Each number is 128 + 32 x the weight over its row's rms, rounded and kept within 0 to 255. Layers, rows and columns count from 0. The size above them is the row's rms in percent of the matrix's.

# layer 8 attention value, 320x320, rms 0.0757, rows 224-243, columns 192-223
size [114 106 105 100 117 111 108 102 111 120  98 124 108  98  94 111 105 113 102 107]
[[136 103 142  88 186 105 171 113 110 114 156 161 116 139 138 149 191 126 121 118 128 134 135 201 124 142  83 108 150  92 127  41]
 [ 70 129 105  65 150 176 114  73  92 142 124 134 134  87 117 167 164  94 160 111 134 148 115 188 109 126 126 138 140 214 167 126]
 [143  67 127 119 161 160 114 104 149 114 143 116 135  64  98 142 177 114 149  89 137 107 134 152 107 112 184 102  71 181 135 150]
 [133 103 150 168 122  89 168 139 148 144 178  87 142 133 135 134 159 156 155 156 120 107 175 131 109  98 178  99 144 136 103 125]
 [100 163 149 125 165  76 139  95  92 120 108 127 116  69 147 113 139 137 191 112 120 113 109 165 114 123 155 103 155 123 128 109]
 [ 51  78  91 160 117 128 101 133 111 143 162 121 166 104 118 118 110 182 135  54 172  84 148 168 155 128 145 109  81 176 140 103]
 [180 171 159 119 139 129  96 130  91 145  74  94 164 138 195 109 104 127 138 154 172  99 149  96 156 178  90 121  90 109 159 164]
 [166 118  82 133 110 113 144 165 126  94 121 135  74 156  79 121  58  84  74 141 117 148 153  93 125 158 178 129 122 201 103 110]
 [179 126 137 116 134 158 138 147 125 125 158 173 103 127 138 188 103 130 144 132 115 119  99 110  97 152 117 148 100  62 133 123]
 [158 115 131 151 138 160 129 150 109 149  98 158 120 215 112 111   8 152  66  90 134 144 119 102 125 150 108 162 139  81 127 142]
 [115 113 106 112  83 209  92 129 137 101 107 105 105  95 120  48 117  99  91 144 125  88 123  44 103 136 143 146  88 243 140 149]
 [100 123  96 144 122 159 114 135 141 141 165 167 121 148  90  49 133 153   3  97 133 142  99 133 126 123 172 149 127 158 132 117]
 [151 128 107 122 130 190 112 139 143  52 141 167 130 171  96  81 134  83  65 148 100  68 119 100 107 125 172 147  96 127 143 135]
 [ 72  98 117 137 101 210  80 138 131 141  39  45 101  89 153  60 101 138 126 139 123 128  80 167 155 150 117 132  75 148 134 104]
 [113 164 129 130 104 127 112 141 142 101  54  93 123 132 142  95  93 116 161 159 144 147  95 172 123 134 144  85  80  98 118  91]
 [ 97 167 145 141 109  97 143 138 146 113 112 140 144 144 112 106 107  94 182 124 155 181 130  79 119 138 174 118 171 222 132  55]
 [112  88  97 122 175 138 108 126 108 137 156 137 157 124 144 191 164 130 126 120 154  99 130 158 158 110 147 140 115  47 152 197]
 [ 53 150 125  92  98 156 140 162  79 127  87  72 108  98 162 144  79 109 159 156 178 103 166  87 149 156 129 122 153 131 129 214]
 [ 54 121 147 116 183 145 125 135 125 174 101 121 179 123 138 165 186 158 118 127 134 178 108  69 139  87  57 168 154  90 152 132]
 [ 98 123 134 166  93  93  90 132 162 148  94  96 161 124 142  91  60 150  76 119 135 114 113 146 115 139 173 108  89  98 112 204]]
# layer 8 attention output (transposed), 320x320, rms 0.0763, rows 224-243, columns 192-223
size [114 105  98 102 117 113 109 101 109 115  95 125 109  94  94 111 106 115 102 110]
[[133 122 151 201 185 141 106 107 140 142 117 101 112 228 123  62  94 140 144 156 176 110 144 152  68  72 129 135 161  92 104 143]
 [114  55 116 128 128 156 102 142 184 150  72 153 189 168 141  60  98 144 188 146 177 151  65 110 107  90  98 133 127 127  89 148]
 [141  79 155 149 143 144 140 122 104 136 135 119 144 164 142  82 127 104 127 147 165 142 139 121 154  39 108 132 122 141  89 146]
 [138 113 114 117 118 115 130 128  90 130 136  94 128 126 130 160 155 164 142 106 115 154 119 134 140 169 128 114 144 136 137 133]
 [ 92 142 177 104 158 161 175 158 127 147 162 130 192 201 139  83 109  80 162 155 160 112  94 129  73 117 101  84 140  97  93 113]
 [164 158 141 162  95 163  92  68 127  99 155 100 151 117  80  67 139 106 144 124 169 140 118 100 160 102 102 129  94  99 173 100]
 [143 185 107 115 146 114  98 120 137  88 151 126 121 131 123 158  98 114 126 108 120 132 157 106  87 121 142 124  60 132 135  80]
 [100 161  75 114  71  57 160 129 158 113 172 134 127 112 137 134 177 117  78 139 105  95 119 157 145 162 116 154 142 142 137 173]
 [124 139 143  76 102 154 115 148 129  88 124 109  73 163 192 110 104  83 134 144 149 136 100 143 133  86 128 108 196 119 127 141]
 [139 176 149 128 134 167  83  77  85 137 152 144  61 141 160 144 146  85  58 112 108 139 171 124 160 146 152 154 167 123 116  86]
 [120 128 106  91 110  80 131 117 174 129 146 136 169  90 101 114 129 122 123 123  91 129  79 140 131 120 127 127 101 165 129 129]
 [153 147 112 178  83 144 119 109 135 108 149 101 148 101 109 141 131 133 118 106  96 108 134 135 208 194 107 168 175 155 161 125]
 [174 111 157 104 111  70 103  76 182 127 130  76  65 105  89 142 117 128  72 152  95 120 118 149 109 144 126 112  70 153 149 160]
 [122 132 125 135 112 136 154  74 102 139 149 148 171  98 124 120 142 123 131  98 112 132 156 141 128 162 110 164 113 112 139 175]
 [124 129 143  98 106  93 179  28 120 114 133 117 167 164 108 146 177 118  94 107  83 125 174 140 125 192 106 142 145 133 137 178]
 [116 165  97 116 140  72 173  83 113 130 105 134 123 159  94 106 174 152 100 150 112 104 174 135 165 167 183 101 139 119 157 170]
 [180  98 109  94  87 185 118 117 124 139  88 139 177 114 177 127 104 117 146  85 120 133  92 139 141 138 106 158 138 114 129 178]
 [144 131 114 104 123 107 129 119 101 118 109 135 135 116 180 158 113  98 159 139  92 123  89  96  95 127 144 154 102 154 143 155]
 [159  76 175 119 215 150 172 130 156 138  89 149 155 112  95 117  73 113 197 100 106 130 118 112 183 115 115 113 124 130 171 121]
 [140 135 105  70  54 157  90 126 128  90 180  93 131  99 136 166 135  88 129 107 110 148 137 119 173 185  82 147 125 140 167 130]]